Weights of a small transformer language model: tied embeddings.
Each number is 128 + 32 x the weight over its row's rms, rounded and kept within 0 to 255. Layers, rows and columns count from 0. Numbers have three digits each. The size before them is the row's rms in percent of the matrix's.

# layer 3 MLP up, 832x320, rms 0.043, rows 442-513, columns 64-127
091:082153116156141144115128141134062141157123188178136201117124115135160098140085105099124121102097076057099116143156104139131087135171191109074138108114143112133107145085157134097171134114081178
083:100100139155120116115102099080142090106081151108161160134084095107165083172180136161130148122181154109155159139071126066139081173186129111139140135121146074136156129143167142175106143109162138
092:160150083102130129086193129079102123097122116075135133076102150151132135105122131108174151102117147117089151127117167200158107066187111121109125128108127138186136172183184137203095166215148149
106:123169142073218090130087114156129122111084131091167049193137160069091135124082138088140096108109153172159129115147081169128099069101128116141167083110186105118174128150083135169151119135132170
108:121099132108128165201161160089131127148064168104116154153100113153141082108187108144125146124178159143168100164135104154114133134054173121175152112098123121143190108119119118143147170103058091
097:138109176147138120127176165124067137141087105080137100100091172145165179114162073190145110136146077156058148190111062130155129106076120137132190103127150191126156105129120162099117119143103102
095:140122120111163186056179143138153158140082124145089136164144136186155162141123145131169130093145164147105132118173132138107136124091151163077138094105166137169133131162106086149135168135150122
089:088120146111126063125078119130131145105109117141132166144160171147144129095149123118142195072076057108162140105118130131112143085102068125107120108142121156150092090089129121150131119075130112
114:145167094169130138173122115127156147113144069115206139135169072161093123156149107127153063163090123178136068105103180133150122109106113131093173078121108143129092086154105153131085122140140104
104:154176130073138156116200132125116152092146126100155149080151140159131140133148086177130102171136136116165140112125092086109094081137135155116151134149130102158100178104139179146095141137147201
113:167158097120135166126163159151122168107158113073153132136058113145108142112153139121138114127106062142127175104124156199112119130137093121186108130155092106125121112146172122159162125137115139
093:103097082131098184079100128091127171153114135162109132122110135101122131200172157157188132136161123136107086150080118162125166170094108119110123111121107174109105150144192147225154123144134149
098:081194117161115161063113127103164116179099126120139145140122101154151151144075157117110076163123139131143059131097126121141107113113182135104145106134160149091134128130175088126102174104120182
093:094104130134153085207180139121115132111140066103102116145151189125145174068143147132094120132112134102149124081155091120143123126085100128136105073123129119161147132158081121087174150096141161
090:178161102177129139160103109129137125132108133157162198131148178119166119067134142095117130107114112140125121135135156145085126157149096112066118129132071135133200066130124071166163121100153159
104:115091125099194108139121176127138126118113175110124115112134164131123142172137139156155088122130134105160139115150120124096187079123174089153066148138102185110176092151164168126051099090128172
105:142116139095170141176122137186183101119161160155108129126094143112134133156114126122166086162122133137024158072174158172159059162166086122100071125128147070139160134128135112087158101112030085
095:149116132127149140094167112128136144084186111151110101141180146141145201120139135112104153159158060096098093160123146142103130085113147074128150118137082171149150139090149100152128171148084151
088:127172074149094140132101139154142121203171134114137059218145103125128100120112118148161155187099140135129091110087125138092089110097131063162109088124172169112123111139097123106094113117118152
105:140119141109142112114128161166144108079117142127168092132074154133168180136069161097184212115107120143135176143070140109161100142092090104202170144140134145118200077150154110137146096155105070
090:092128094140094155174139115128122118132133103151212125053132081112114171098136149126083086098105085070176196103114159142165145136153155111187090144107069185151164150148147134141160105124100139
091:169209133154120117136201141170143117189158134147162113091117157117141128143123094071071139168112098103167118145158160187139136117146058144082097135182150125183157139096085095128081116150123101
110:135134141126085159135162091146118185163080097112169168124064133097119080099144165145169141146158134087110095099104147176117138107115158140184139162144133169168157126130208141173162148117125126
097:006089149131105157109160147120156096098143131150119158138118098130102183110130149081132105184186100142162140114127112156111136128134189153118126103151087120127073130103131107187127121141132124
097:143152122152146107158090171114127172142134207167137129105121137147181110104113091104204146159097132196196136100083096180146128138112096180179124112108090196121119064115115148092112077123094140
107:114115086143074147142097144072125126143085158097100084165178130103076130184147136177141137136166129087122136145142136123102098111088176079120136122104170072174118132130149152128124171166082156
121:099133073151166144171162084125161115090147113093144142177153120152145121163106134153123197106154147108157075210110137117165124170123132127122151087124127103117146150096116164104218132189079133
084:162143093150175073249114150120191132149121117092116084102162187097072138174169140127126147108153129102124165143124115153129055068163128068116116114103187146106123160147163127139138169159159136
089:124113119166182172077071142134172141085109142040117157109206105145175163114104126104107150103089140113123149146160130189122114169102149103127123158115125177161146099161116130127141090128148077
098:167096132109150163143125128147122114149070063118138134110116127131153106106169165172149084102045141121115127176109084147166143111175075144124096139139109127147140094211099156133102129174199093
090:143119120066120164142110149136122141138180171123132116100164105085111144171106144133165101070098164039096090136067159133142149115097150089159161140103134194070121142252100074163165109122104113
113:142182081163095100162183134167106136130109126094176168144094110151156120128107122162101152145138097107056135094064170146110130151167110144137146147134105190122112154102088098130169094136165124
104:115106091166146094165155147145089120112169050092151126169093146132164152108106146097151141117176100062140117105100167155160097106061119158106218140087121133126147123164143101132148133151186100
097:152176153124151056147201183117097196131107071116196154062106140097094156123132143057125123139135074156149129106172154139110087099143101169128082100139132122095118200116148122126127117112199108
106:134179138097140137139196138154106154186084169116082173081126137134124141110114083100141092107030172116020164154133156153114152109111111111134193155152134120086108083146150112111181132116116061
089:071104118125114109164126168097111123096084086092146180123115127110115110137128113095147094120144099129080131097134099191136097114160115142110071083102117104156138133102092150128199101146131084
099:114146118115133102062145147096136104122139132199168135129121108166164135168186098150111090124093075172176125097070100149109115137105110120067135137115105101115204121124101107117128097144092117
105:175111113130115120171163171133159114172068158061068079150099141064085138149058110158168114124180098157171115128177181158103145124115113192136079093117167117138143164137096121087160145116126126
104:139126105097127121090141127109162136114075129174112071105145094114054118124127167118161139111202097165130096139078113127178115153152106137132149092156155121127133147078160082106097146149106121
102:189145218071114118130090123120138144155109123099159130128135115202119107139160170194181124114089127164107134128124125132129111198124118113124168133148146069148124134123149168167147116184144120
087:070079099131112173053091105133152123112207095129113136141156111091159168136143136099137112143180138050123134189085117070086132163163147105105144157128097124144133163127167163161128162151070139
110:191120184135160124148134136133142106097042168129086092085086167130120122087096139126174123087082091116143116166083166025117077103145134131137135089172162119092098178154091109035182125096126133
101:129123084146130123062069145130101099086190160206103084105117141126161119201074073133083196132117142092178114128126082124123111174160115186119155085082133138139113143144124131133113111124100142
085:112134136097118165186128060123182120176131163154103092161109106137093157137168128142130111131143134084142098141127152087140171133167144128116083110146161142084139107144176094122100118147162103
099:118164188128092114038175148149186136169173128206087118147128154129118120119119137142067130198060180127122083112163157090082163095162149114096146168143111081118135113127162110181116128057117119
096:103121077127089134132149114134194122148123116169116153115122134129160110136113157135136122092144082133128100146175179149062150126149166146144175113120167061111170124122174083139205042125138093
092:054077093164193119167085119042166127213089125112128181151109151101107142125157120071133086133064087060130122198127099169169177145148171198018080094154123134132135125129181164113102133118127204
088:116155102128126097136139102085171167158135093155129162188188106127098102115165063082119155132144150110131102101140130163150101146101149202121127076127148118165106095107093084150127167108120152
114:124169118125086131104147181149182179146118151067110145075121122130114089115122136113111124222116125172159157049182112116174061085125118179073152150117153125096110163096072126150108081115132081
109:154051143153130109139155117148131141172116108132113075155116112089137156162182161156092074165166124152095128148204090148094130190094128072091134133093139143166154193097136143108151126110160171
106:058129093164128093144099078128162136105130134123173147154178167182102177152059112126108076190155115091103137146100204151161180110168135171069112128093069160097107089123203177117144128106080156
104:108145093132154153094142118119117076089113116107152112138114165162115141110132112108112119089073082104174110123100039171084149148050190186097193128113127148141121080183102122153090112109137117
116:124114129160085138140079094138106140123087111128125168080155147102145106125050111082095113147149152109122083143120079120123170098125126128167146178148195131113130150148097163095157104172134104
093:117149123135145144103140108066120156108137157124086104176156162177122143149094076081092128199095206153127147092087153084175142166094134154142196167142092122103147067089104116148061092167147083
104:157149153139136097137117140105130104107104201121143114122171129145156142143120150146160143094136144165165077127084115092131092111102086091174147118147112116157119147078119114139098056130107069
097:176131084086080112108153129092139182149100086132147124097146117080107116177196116081086173142151112139159109159112080132161114098180073128073131142076154082143135101168119141160152157144194198
088:160128150119100137115085108157159149138123165133116095172128116131174154058176124142088091109145162099126148120143126124175118145082142154128094109141119158127157154107065134085034123128134124
100:064099075144173150099102158174141146112153099094107105196160112153150139161142167123162167091105165123161151145098132076076137137129115122136169114114116150141145142107126168102176121132099123
093:190108157078103035158197094141150092163106087058100123213101062103106149099115139117170120194151106162133134083121144086138058131125116085129180052135110160105073133139125137148159112121153122
087:201116063167155146088151181126189125121118154133177119052150158131157181121086144115038127134064115115164146110067157156140091154151144138062115155130136074107133119126143160152150107169199131
101:141119115106110051133132088046173181114117159107139117157151096111090131118134134155149118091089172087196139154121123144163101122101099145109157097167093144142098098127114144141113125135143143
112:139120076100162137217119171114120169123161168129094187174120119164151096083123085091095143127179114186129158075150143160160111099105105104154125107122088136144170173121118168139094146117104068
105:089124124076152114125129109161143158157106103149154110101135123170064133144136140071123114082114082143114189161142079172157167090116132131091146124176145140142102129146047098123191175101177107
107:084144139128108074172114115076089089076142160121145087129114169120137104117181045139168087128120117175074167125104098148128148066128125151162067120173126104129141114163144119165166135095155150
110:084134104150133084104165115122101196156107093073133065089113124122208107122067180103156121129114064129114118173120127187084192163166159061132135110129081136109124106095138136099134063119134123
113:048129126165100124122101091128112092164131083132087118161105091120090178095078150107187111120102114109136105096127147098155160144145126097183108107157121103103164165076134126174104080107108071
101:090115078102192115125108130165152177183116058071116150125073108082093156129091171130140151072142149113120124082116153140195121151180202097142152104098030092098125185119169136164098140106110120
095:119128161113114087082131099100106165133116116140162147120066168115153109103157076142203063147132121137106123128115144122136162067150137067124107130131103107152106140141216078137167162064108122
103:141129102141144084155101129158131089065111110067156117158125102168070153128154143117110078162112118147171178169075075141093139160134153144135079114153145144156185120112105102100108169115151145
087:109094113185103159138084140132165152147144080148085092193157141164111131179115125149120184206183154073176084128093175118116128202069111078118104119099082113131130108150128098100157138162118118
096:136104102089061151122127114103152203127095153102090151090117122064112101097118093152166134098101150124140044121096068117053165082127139139184095101148107098115086179160077153162141115123126143
107:121076090123147081160089078096164131085102141107128101211080113128175106166164116132183159162093168035155139148156123135140133184160147145141132133133137132108157168171145183135147077114113146
# layer 3 MLP down (transposed), 832x320, rms 0.0304, rows 442-512, columns 64-127
090:147135055141093164094081155086147130124155088158182061184140119134116092191131160141106107128113146121114123107091085072139130154139071123165130082123095136081126026146118159108129055091110096
090:163078140151108103103142161194147192097156080179051079163085144117130154144152143134100163151141100084146090141158106128173150063093130150106147108114128070120094143110089110073096051105100141
098:115179149136187111090149134122159207134129158100175120151232225108106230110148141148127093130066052136136137109113116144094154141086116139085049164162161093073113085096123104140105106131092077
102:119128139053081160110141107140133135082128154140139111075148121112156094108140166141084104127140071118153096181094133147119158131198123111091081172146163074177134158134151141118076184103129081
118:121154090106078151179123136158105166170072185078149125136119089137101104090199155175103135114156090087122174123161121139088150125108132096117146134158111178166136173204225113129119129098173153
102:120160138110118156061136133119202118115167102093137112169127129136132048161111160132107087131157101097124130166158176126146148168164141107136137142139099153133093156100118148148159149096146032
095:086117091190137069137166159165150134089108144084162129112142097089129088094140181128164117155144097141113149136123082150082148155133089104102145199143080161137130146122072167150129133077161171
093:170184142145079129151116135092122138077191116158105118116123131099156090088131111160086108132143135110110122152174126120107112083122115126135047147173143135104166122178104122136139132181200142
101:155138132079185117127125119131173130131086229128100175158110115132099165134135122151154043079135090068069136081124132149166105155080118154077071104137143186149106067109160083138132111064129138
105:137079137132166085203115147144188139083104155172097140125092116121090155123135125087106119128144165111146169108170107146113163161126133118103114100092137120085102120186071100117075108153076136
098:045115086103148172097152175075110119161180128158111108074164122158149147146109086144141122124135095133112169129145135165129131121188109134073184121115121128124108168168121075135137118113109213
096:101107170155126113116152172182146153127063192179102107193153105155162136083166087088129126157119113146146129089138123104132122179121123081123169112113127136157084141089087101134121185136113171
097:158132223111167088123158070084123179117134151138064124185124128180124149136095125145134110148161083139115130192135135169068127095142143099104086122165140096097091159113127096139197173102111100
093:111118133116086119089068192091129083131178193112087118144149140106143121159144137063159122171109131154099125206150118172103088138090127118124152180119144122128144102138111139176158165142098135
091:111067113135086145124147112113124114136112134113133110107110172152135101155119130131123135126133169167142134150122142136153169110172095105174128123153072107093104084169134123154102121126117126
095:104121158088111153145116155165062147093074113095093176095105094145130110090113132144111103192141094121082131096132192175086120099087113129160102125066072150089128175155173063117108115131151140
100:113142121096086101096130106078162095108142117115119124150097097080104111160120090136122126106156119089139112137153147078115126103074088173101188074088111177139106170153142115097132072112141166
101:122111149159168159135136081153225091122099170115121155180115090137139104136123147108171121191121171106125135166142152097112114083150126151158084177184116145110120123128070147157128159157156121
092:142101114104125082137107108152161163092125119067094157134107162117056133140150168126151145108133103139102096135102087106079159194125052107104129131118150110152118140095108145101127094139119131
092:152089064099105174127137064104138114165202080126119137114168157069142128126113100142128140110128061149116065172132163134160127105155173149131080141149165105115121101114124186085082103112174170
101:119077176111112171128160158123137132127112121115137145128096114150125123140130055162087111164145186176120147100137146133117163096064160150087128121109108066093110142149097111100113165115129112
099:155179132103122129123130144131107142155124143156104122101155226144126155138153153083204101100138131164102152157143106122157135111111170086127110152215171163080115103130088143095129168146124119
111:163142106110066123164134102101139102118182059135121161129106129089132101089126087163153082107082150188142101094078182080141160145097093126136141185088162145125206171129120161077124115142142126
100:154126143140098081128140056106115133068132077141120103057144148120114090141150116102122126166105115170149105137127180131134115070163125164140144122151073153118174115108089177106124157201039081
091:102133154123151131132122136101094157153126108067158100138122197192127191179107198162109111114090094100186140136128143138123112150134205086143130114150137175119124171166194099085161096080153127
104:135134208069085045155111161155122124097102093221086096128047200168166098149095176133112075150099177210160100090124149108142126146143086112127157129080079130153115074124089120112106095106112042
096:078102124096157149132110142172164137128109127157177111155132132070177179166167138113085122151078165109162106108124133071098133120176132122121118078125144111127119059146144185113128145100103109
088:056171096123099170066114160102156102159100117169111098088057129170109116151093108101099110097171133152096155145142140110055235157081187130116142103091154141151125171142119154154123080068133127
099:131129107118097098116124134117168126134164111139149070099122143129180137145129106181143166156156072128159157134145151113134155093089068140157119057128153142111120066169102154197148141099089126
100:123128111084114136126170132115110100152124133145137081107137110099133142142140149177098131135101194162130088195114101174151154131160113135112178121098146166124113120156168132133125144161169147
092:120135113149101112153152113167130115062090097126126173123129185154095139119136112128103083172204094168120102114211177164165148122126110095158154120096122095141133176100099165151142161099099113
113:154177122126154085097094139142102078162143176175080090099108158110138096100193082164107097158166096110194120114143148125112175140117162058171165087141120105135055099162153086142065133127112122
103:109139095129091094120156140172151150073090126118054184137146171077150102121096074184117096081145130147136106114158147190161094205114132184162149050139154135125143133107136138121083127130151142
101:086158162190078103120146151161192120089145113137067140196167141165127143119123118115141131142163103133104158075177143095127157117129180125136160122100154156164139105142191101113115103089118131
102:100145049155085161103114100111110136133093074088133131215190136153208115110153142137152109151150092149092157116169125086164151169164170138082144134106138118132076136154132155112118141111153164
096:131130150117135194143145113134136120157155167110101093156141101126174098117166089099135129076135056137147112153069175163107155067108113136090134091154102101129149092136136135081115168177155144
099:123082116171108186139107130106128105120197077098122118140114135093167133140171115086083113182164162156155144119127190086143180155120135163144090081208169156124151112103115100150154085148096096
095:197098117204120143156130147105084150086131163132142158142139104136155113126153174148125122150113079149122172093130100143134140129113123080136137124117147108107121099115095161185147136130091093
099:062100106097118035081211089136124158135177194138129112185182153190101103143144157180170115154173088141117126103085122120123076153187125163135108144117084120086122117145064102187116124152176115
102:156123133125207106116090128100141114144122170156125096127189193168139120183146135131125097137156136101193097151158170107069134114140113155041100127122166147095131112135106108053144112123083129
084:148137123148162079187115154169119099195072138129177184129098128130096164128138136082125126126090151139132132124170153123118116132169104146105116188118143140050152118146145099106150110129140093
102:187088165164090136157134109134139094115130129128095094141101139157169114119107123150084197100128200150111091150062111160089158123125151092126108125184139125127136140091090126124099119098122136
101:092110099187141159126078115093047146105123163097116116169149131174150092102148141080131129123154101196113155106120072108179134163144101182098185096089188094190131176082092146195109104137160115
085:121148104147115090109152166133122081106121169134138163087153183117168122088113160056143086156136142158065145170111174131103118172090091092099192161100118148139109094141083103153139220115105095
102:131112144157168075085131112081146168120134094161141159094161176131114085099071128086186111145153092159166139160139089133112110099136150129129078064128080132140146093161145094110111137127166127
106:087150126161157182138127128142176149131109192083157169127140115095140126204134184164121139111102063155160163116123122136109072147100092136135099126114164128157093164126185080151113148062102138
104:182123159170098161135121162112094172175130117135184109144153105092135138126170172115154181045125092128128149119104132107080129148131089136087147152139131128148128160208107066092111152114120122
090:137105107158105125119140136174107131153120135140102119127107125152121118109103111148144154090149190153129092162095164124163125154112118119077171114105116141132150132181132171097125106078093137
105:115078143128116128099105139119176129114131158153120133136152153146093117178098171103107107123112062089089158107162161096135192086165111151153091095120091178083152170142135183148156143136152163
114:131165133113138115141121150132139120175171157116159143159127131139141105119089015074149140151108100110165129121067067154154107144177143120163127151197143160118128120083121136087164069142096083
097:152150130105136119114120179084101108139138154175117108119104199094113082111094109132074117197121103112130122093099146070121059156155082155094156086149109119100128089097175129197089085131119123
101:129089164161073127136075123168146064084160144150118204174123145137174109134117066113121146119099143154153064140108116115103118104175093094142172106111071104151135162075113126148133081117190167
114:153163096123178154105161099084071108075183125117158121155119122116122077121164143115108119207143101128121103177125127087150176062114112105176143144119110165169138114121124173118184187136117155
093:078126168154112130117103112132133090094139078149073176121123116027156133155122109165111105098162124113112107186148096177123118177110092158102057118117144143161132154076151089198124162205089146
105:090118169148083087099133154191158131130135138103128111140138151132100176121123158103147108136136146148174111150143174156137180127106152142139092069165188180087137156181094098150130107181121164
099:160125135105073084114081117125142108086158134141141126127129145125096138100127092117162118171062154155136077176157202172142144110144098108131144101102138115107124140081132126081164083158094177
090:100111084141106124086178155150152146082152132136121098147103128097127146138146094152122171102075111105073144168101134177107174143162090071143096097137103126198135137106128099141170188144093137
110:083162161134069139142137135159121150140112147195137065150075082175133121062130130131118073085162144171145113081124159108105126124076176113097160179135114143176132170090141058150120114098140135
086:153164110138133130115121136065128151161107120164176163132122120225086079131133119179164165095197147111120070149096167144113119132109030105090129163131107121131162068148141127129153129142134150
089:113108105149130074145142127110108114107058170116111126127150073107102120118170150107169091133211140128132112061188086122125148136114180150134178087132124099139131144188107112170145173115155171
105:181111174123118109122081055102109182096171117130118091146100075194164180116092137159137079097129138158103093088135130103163126146166181154131128188098197137184131115148076125141158125138109096
122:105150150079139101159090133183162175092132186134116125112144201114151138149098127104132177132096105091087137106134124153089126094189131180118114139160131196121122074153087093128112153110087146
109:099157116157126156161100141135109129131072109114123131118121124156133098172149142131061097076110147121077076074136158105136129066085174132088148169131128113133126157155132102146054138105177140
111:114159112124087130122141156058134167135121086129137111150137150113145138101169146127097122134108154139098190140122126086166151137132104146112122084143148166179094097147126153129130194143143105
111:138101159113162142153108134118190107117175103105118135160071137132105061132129170147146159130154105167121101153101130142092193133198127106131107136153128123067144067163126168145125166153066164
095:122084160059168139084115150141124200122109152131144145100075146138126078082135177155145113144124221086136125102099141072200109148140133137195118157149195109088130124084128074172074112118124163
110:144187080171217108129063155142086111094083140163196129128132130118068170121145183154131139130106126122092202109202133138075097102154134088148144158195127172121129106132131151088129170130170072
106:135163087142112188115160159148119115133108129110100161140139099131093135196077091120177160133120127100085184133114109159145108185106161214116180128138167125138122105098153093146153119176138127
108:113146144102120121155106147171133088178110087173084118103073202137146177082113115133081100143153169150137110117128171140116085119099131131125140105050190101204077155100134125186163135110095091
091:086135137138059087117170140115115125150104086072119147087058134144102115107130136147118095139125086099114159160094102136135132161124163112111110161139112106123152097124102172161114137135160159
098:184158169154156123107130157128114128155160112150152121123203166152075150119155185127136095046139136115161129125120106168167118096143137126145104163116171137102191182089079080053132094144117212
# layer 3 MLP gate, 832x320, rms 0.0456, rows 443-513, columns 64-127
085:173062154108159109108072127124122126155100123124107099158140095179122117119121104152041091108124178124157154104146123106099130108195114147060078126091112131152107150193140148151074046150080120
095:078094171102096104151126163159152135096139042189147144172067130120106110125148132144112146113131077185130142124179040104132108154116133092145108133100122089188089078125159121129136095136136165
103:126120168072140160150135074149103172108136102102169139160139112160136070054135089196091128156102125096133107119119144129118116169116088144115161120075162061186154123155146100167128173096165155
108:086120155119119119189138101102154153120095127109170159150152120143124072102182152176195154112132128128133097141136133137167139085039190207180164142114072132093138097151106095105152132141154121
094:145102096121119087143123170123125153179152121128163151093128104181079118151161155148097143192136104094105150124116149101147090139102114145165114135182131121119132090094144146176164121167112160
096:107111125161169181104165045215134174136147107199147109146121138129105053118135121146131175142145113134170135178212120079169218120133079112110114150200115156155140136112152151109121116137145130
092:089152173164167115051113136150144112165139144155097167192182137114131154140094154127157154127128101130104128122104116135135095166090116158137096129112113125080166132130176126120093147148173097
104:139096195096133167143094156137129139119158132175126072160147108144194095125168129136103123100123141147113121159163169130127142094105119141130095217111173073145058141104124110126174082076157128
102:106126158115121093150138154134151149137135135139188154092150103163138104119077109161094116177099120141072119134131163112157070142112147179076154125135146173140128119059138128140172125085171130
102:060140113146130119174102122105096103145130111136195079140178109114127133210124115129135137145084133153088102170093229089154126122124157187142091083077181145126114106121069176144129108136063112
094:083103131071146070190093088100194149165133052112142111149132170101173079181107124133078182113093145134130097180149166137074096096147164153154140119120147063159131133107009151190124117076168139
098:165152126056135087153140096099093101115158170136124100164180112162101063139163081129083143120097123138101107172150156154113088122173073127147123164076095145167093085177143186094107135177165165
095:124123100123164147137104068154171134090078126191130175148140167073152062051136074117136137128188104088145105105148143143107169143103119204193129118045120070166101132151146128123126116122134135
095:167147183082164108114120109094090124143108131116144165131175116090123072141182126179129175165167112147176128083132112108114133101064192150177135136099177073142125110162152145196203106053135121
097:120065111108108115135076068145133139134143139175102163086202173113123125111105133077160126117135161120092134191151188096085148101137123136141131184115113181148142074159119144109115083131109135
106:169155096111133126168150133104126187125076064142177143106126100157106153134156113130133147145174121148092169113151136129082085144054194153089107159101111112191198134102141124127232136127149149
097:086109186100127145175169122178120115103090178133129099092163114179205133101117133103110182142140151139074104122092164149180144142092160086111136155143130153114173120118155117127135124098175128
090:117128085154244110102196112137130138163107091157132205166156104137167105201129098144146207142132130119153145148172042153094133080103155134140131119105089125170089166144144095135115142085111140
105:138134085091170160114142067125168143144111096151175132164126157111157060106138106160125123107114201114105054138124198103163118135072110110145098135112117159102124111144114134141146112171140158
096:145160151113132113150125102127141140113103106091171170143141150185140131105126137109101127124127125177075125118166165077197191115097208106084155143136114122172055092138107161138135068184124130
088:107174115080102151078172134129108127128167138105140130137190088139129116146094130123120069155094155129099160057140180104092168153132181092075179135119141115107146167145145139116062206134161132
110:167135108097205116160172123113169188069116104139127154146149116148146078076131095099145102097122099200068176153161113130091165178139180160141154128127186132135205110150094167181138126093183118
105:104159114144126116068127147160158097145096211139104120135146105134151096122120120175132128116063161134103159142120157127137127160147176144113167127134177123088093158136140116112153079121156135
094:134093136100053144156135145095114099075160097119096153131169074200141102160156136104109113068097154099127129144153153131061111130124140181097136212108109106170114166123116126114124128139113101
104:120105136081124124096141153161158208141126134175112107160076141068161081140153115154160105158138127147111114059106151145131153182085085119067165141184117103118127133153139192136155122134136165
104:096167156096164148131186175135150083148112096116157147125152086165113110143133082086168130151160093128156144187163119125148100192134116151093129130133164175116085165105159148107210172129121113
088:130151161156073158073148111106144101136120169103150113102083145129140092148131121100083080145142107105074146089134148096129126046092129137141102077110159152149126118134085159132119113147191137
091:102095159116156135165111096123146111134148136143142192178133149026130143114163086104099180158109134077142122084130119104145043144200134140133109109092199123111092113161163117103119180096163128
101:088127183104102126158165145053107121124155148102147157143152062089120140128083093175093137114110110102128189109158133109147096086115146137146133110117109114140110128099169129162113080095103230
094:153124148130137114114152157136159127133180146178146143158112117132104156135181173105126168145095166170117122137184149092125092130147093101105113141080119114100094151114104172128109131137156155
106:153097104072139125149138143109125107160171161117155162086142133152207074176101093125162111105073113111122149116167097178060193155119144099169159174084129133130128094127129138146156075111126095
102:160130174085085175126138103126116166176087153142096068153140140135165093094084100152112158092086118138084118162178111161104113143085165159108079116091099094163119107094144122106146173160115133
098:149123127100135105131153133110109068154114156105133096115100139132127152123084107124141085170100131086084153148183171114102138205134151150105126093115127196132124162100122136138142140088111182
104:127137150115104078131078139156111193128055123077154163124139119154184077087154096145063091112150157129149081174137115053080157124136117130116136181180157154171090123137105193138131091040143185
093:146094113080120139101111121100129126147115138162102134139166108112155120161120033055116115088133152217146166070172150140122160086081219124150071178146161145157130124164151088122187151174154169
099:112130095148064118181146108113130168149133125101132092126082142094136125139124116173188164127087098148164143170107093139131093147109171147157136175124150104171087172119138119122124134064126181
101:121126102106182138106181162181154095144134167136135184174119113159158143202143130128106159134144063157090163119144128098229139202120154135177179164116180181140161148129088148061148124131129136
102:134185149100106107099127171104174114128142125114136134088151145109188087153159101160144182131105143134172149120169094131186123170141135112165134159072166090126054160087085171092160104081164133
104:098111143119125105178145105086153121132081156067154179126123125134103132131131089145179180159127132097146141130119106132181095131144192146086112149099183128144180111127171136137141217104136107
086:107114096194239115147085111136132160138134125084159177173126135146073106121114113129096143128144093170084135122125076130158073170144144047116225185134149120095151112139102110151114098134165138
100:126161142065160124105118084138179157181143153087165119191171133178155113149109100129138138128116086132092149137156135145164107093142154094145157113129132139132103165113184152136163159103135169
102:088083069094184065112149077101182119149080096086073185081100168165159093131095067161183186089144126109192163112139160197090093151118136070171192206156126163155192101143176100097173184160109159
084:189137145098179105177125153100159124170117103126164191096141117096200119128098115109111132098108081108142148091118161149147059063125140207137110114081113125178106111125123121095145142161155146
103:132098086124171068130138122154153122155084104151118181165068111122165083130167122167121109121126143129130129129146112150074137197131149153151154118116098153140168110126138100102121144130103134
100:096134134142145092102124138144147136156121148140146148150141069121171143116115094093066157143159099130215126171205118109143146147121132124038132104047122151116111126095109165131116163100174155
096:127173167085120146149150169147093191153159089155145092130162176129121102117188091140129143154075074171088161176118126107114160131119141096124086131143178093118111099199113166187133126130167211
094:126157122146080132195126090142120131173121139095140064146178117139112116085167076166125198152131046139135111122215078162167111114106163101119134130138171199066146111142136126132161146115125168
109:144151079110120111140171080156135152167109112112153126171116102118166074087162082178126136128083105167148193192174144082156086134107153140125121127097189136182134147073067138144163078051178179
109:131127115117083121116156083175177114076082139139148116050172125123119114124184127135154156117128121178111141163167121156115089155123137162100133141127168083157176136092147129092155109121102097
110:143147120100104114178102109136134142091079176120102118102108104110182124137165059137106123136107156144158081100160161083178162149114132141181110152099145175171093075135096137174105096120096174
105:144101120102147128128164160095084146137173171151145149106192118153174112152148104078142146117141129045127194157158130133141062166128165126116165112096170138125088045161110212097169170159114164
110:143145167098122088145189152088144119096096102127125158145162089115132129156114087097117129135143136166138121102159111076147087117132099125128102181070134125157117120094108119068162110160127136
102:108156111131142168156135092135117164147135107121099123152142125167136112122161099186119128110095143130120096146138102126087183115099154136088149106090106097183154100185145131166081107105159137
104:098161185174095151126154122122125175151114156123189133128168143170180112111157101148102130212098145133113162136143136094090106133166118159092127155127116155163086103125133112068105118118100117
099:163163162085146165070150095155112164111135122146217149102178144174090153083114150148130160160125070092146155112156108090088107094129187127174106117173131127154132097106128180131138179094143124
090:120170162123108132173088149112115193073149106088146114143162100071160164121149109128069103127180125154127094129151101046145113092063159104136099118169132124118028100105172187109126163164086084
103:102105144095135129101136134100124097139096107114134125139165110178167126152170110128089172130115134110151153177143149176113141154125123167148157206142122208162206136140140160137084123153148200
087:143110108075162082107109102150150105175135056196139189129152118113161137058140100096109176152112126134139118127171143124152140148182218080115076110063137109154181141115106125144126145118159168
090:100129098086155148098118144077151204170136185119150086104171046143097103191080113110081143097121138143124134188151173110087083143140142094090124109153119101117082132125096154096123163146125150
108:179172167112150063140151047092123146149114115185104068122127157159129121105102052143142159127107176078071107124130145075131085060148114202080179147093137088148098115096104074062173125135118102
112:112089134107107114102113122155104146122111084126166147115143112128189114168101070127168116063149146135143161134149129098082128100080186123132104104089183089103107126133091121107188071108115169
108:166099116142133110104153086145196159134142128134148137169186105176106137138097084133128090140190130104110145135199173116165070088045124199120132131121149157115110160094099145089178141138128159
106:162107170130163132195191113155126100152194161094172146099135098163127125073159090132131123157032101113132165132137112095167098097119115123145126205145164093169117120116117115129153118108139145
112:129170158158127189130160124083147135198130139129168134128184131172182172150125101127118184099142112141160096170131116114146108124068141093086116106103139094132129133163114147092112094146069125
104:108133220080189156156073097107122178143087152080115129119151103179135100142098119099138102132152110107155151161154127097121093135115129147136112179160118144152096113091133181106187125134111139
101:119201130140183133118084099082127144130088155094145124128175096185155041072162134133084118139099080123134139167132167167107130124127202116160143154134180123151129140150143138108112184119185199
099:186188138127166112179178100178100116172090095131112115097169145176107175192103115083054137117133126095103106180077102166159102150107141131103139160068198168182151125077134101139147186146151140
104:108126191092179085129090161152161086120124163097073138141129141128170080123216076163122195120150154138116160157105135147109121176114147140104132163111107108162140111139121117127130191157149215
090:181148115087205054183161129090163180141176107101160155154107170124092139139122117131142185104138115173125089098080132145118062109096136133158146103116120155178171143096119130149116152127130140
099:140156106067128107100182162053080161120151203128084142181169108127148083108146138146128125144126078155091161152126083101147122173126200048128103128146140115144075110104147164159110100098135189
107:126056151087173121178099138097139170104138127105147176148183092124076130102159071127123134073173126162123128121101153083173089098143126080154134093125130146115133149053147160177166124124141165